Each number is 500 + 40 x the weight over the matrix's rms, rounded and kept within 0 to 999. Layers, rows and columns count from 0. Numbers have three digits each.

# layer 4 MLP gate, 192x64, rms 0.101, rows 185-191, columns 32-63
497498582539516507492568526528442537468458511569562544484455525550501535554445450442470530499487
514531491511413477408520576554531546506486486546446472556489531479443583502540504484485434508491
463554428499512515544472451536511468425549562439492528531464565494557501476468558531550551517554
505487521538441489494540576470530575461549533403421474454466450483499481544499586473537505479494
462442504485504515541566472547509525560556441502527449445444543482534493485513459453474555550482
445507485570491498530554588537446460448494469541547532567446466552489464554495448528445520495547
524484486483537481502598544460504536495452546473503502480466516468505457485530475529588419525486
# layer 4 MLP up, 192x64, rms 0.101, rows 185-191, columns 32-63
527562455523587454559493446516525490481488539502539472492455456528522556471442535519512552475540
487504518496575416521497485447444516518506464361477432485488486482502509583471406552504497487453
509530521449473531525552499479527553551523468542578510548522435454443506557505393506379483455437
483478498550536506461492519547459531609531423513559477494549490437515545456456440489521423539556
518421519464574508483546498499592447548498512474474488494476471497582472516549459466445570496423
480542469464510468520452489545454554473463543565512518546572496465496554532508445547445534494552
558549480554520554565476555435486528484465436450458509508539495482471537546483475428584528489492
# layer 4 MLP down (transposed), 192x64, rms 0.102, rows 185-191, columns 32-63
490450461524456463491448529517462480474479509496442458559566479536433555505510488490567481564469
449533562504463461462534442503440485436506506468532517466469495472421569489495485465540483512509
553531440476476501584440467491473512480541475554522433489421537497459525470468494538472528543489
443512426496513428524516490563550488455500457535474494507485440540558509454532432467447582457546
592546492481503492465515474520508483498483486541531476466567541405507475517476541515539490529567
493520507458506453473459445495536535573535508517497461500466543466506458501571465490510430525465
520495497573487541580466574446498462446531445487492515475485515564599541542471472532513516459473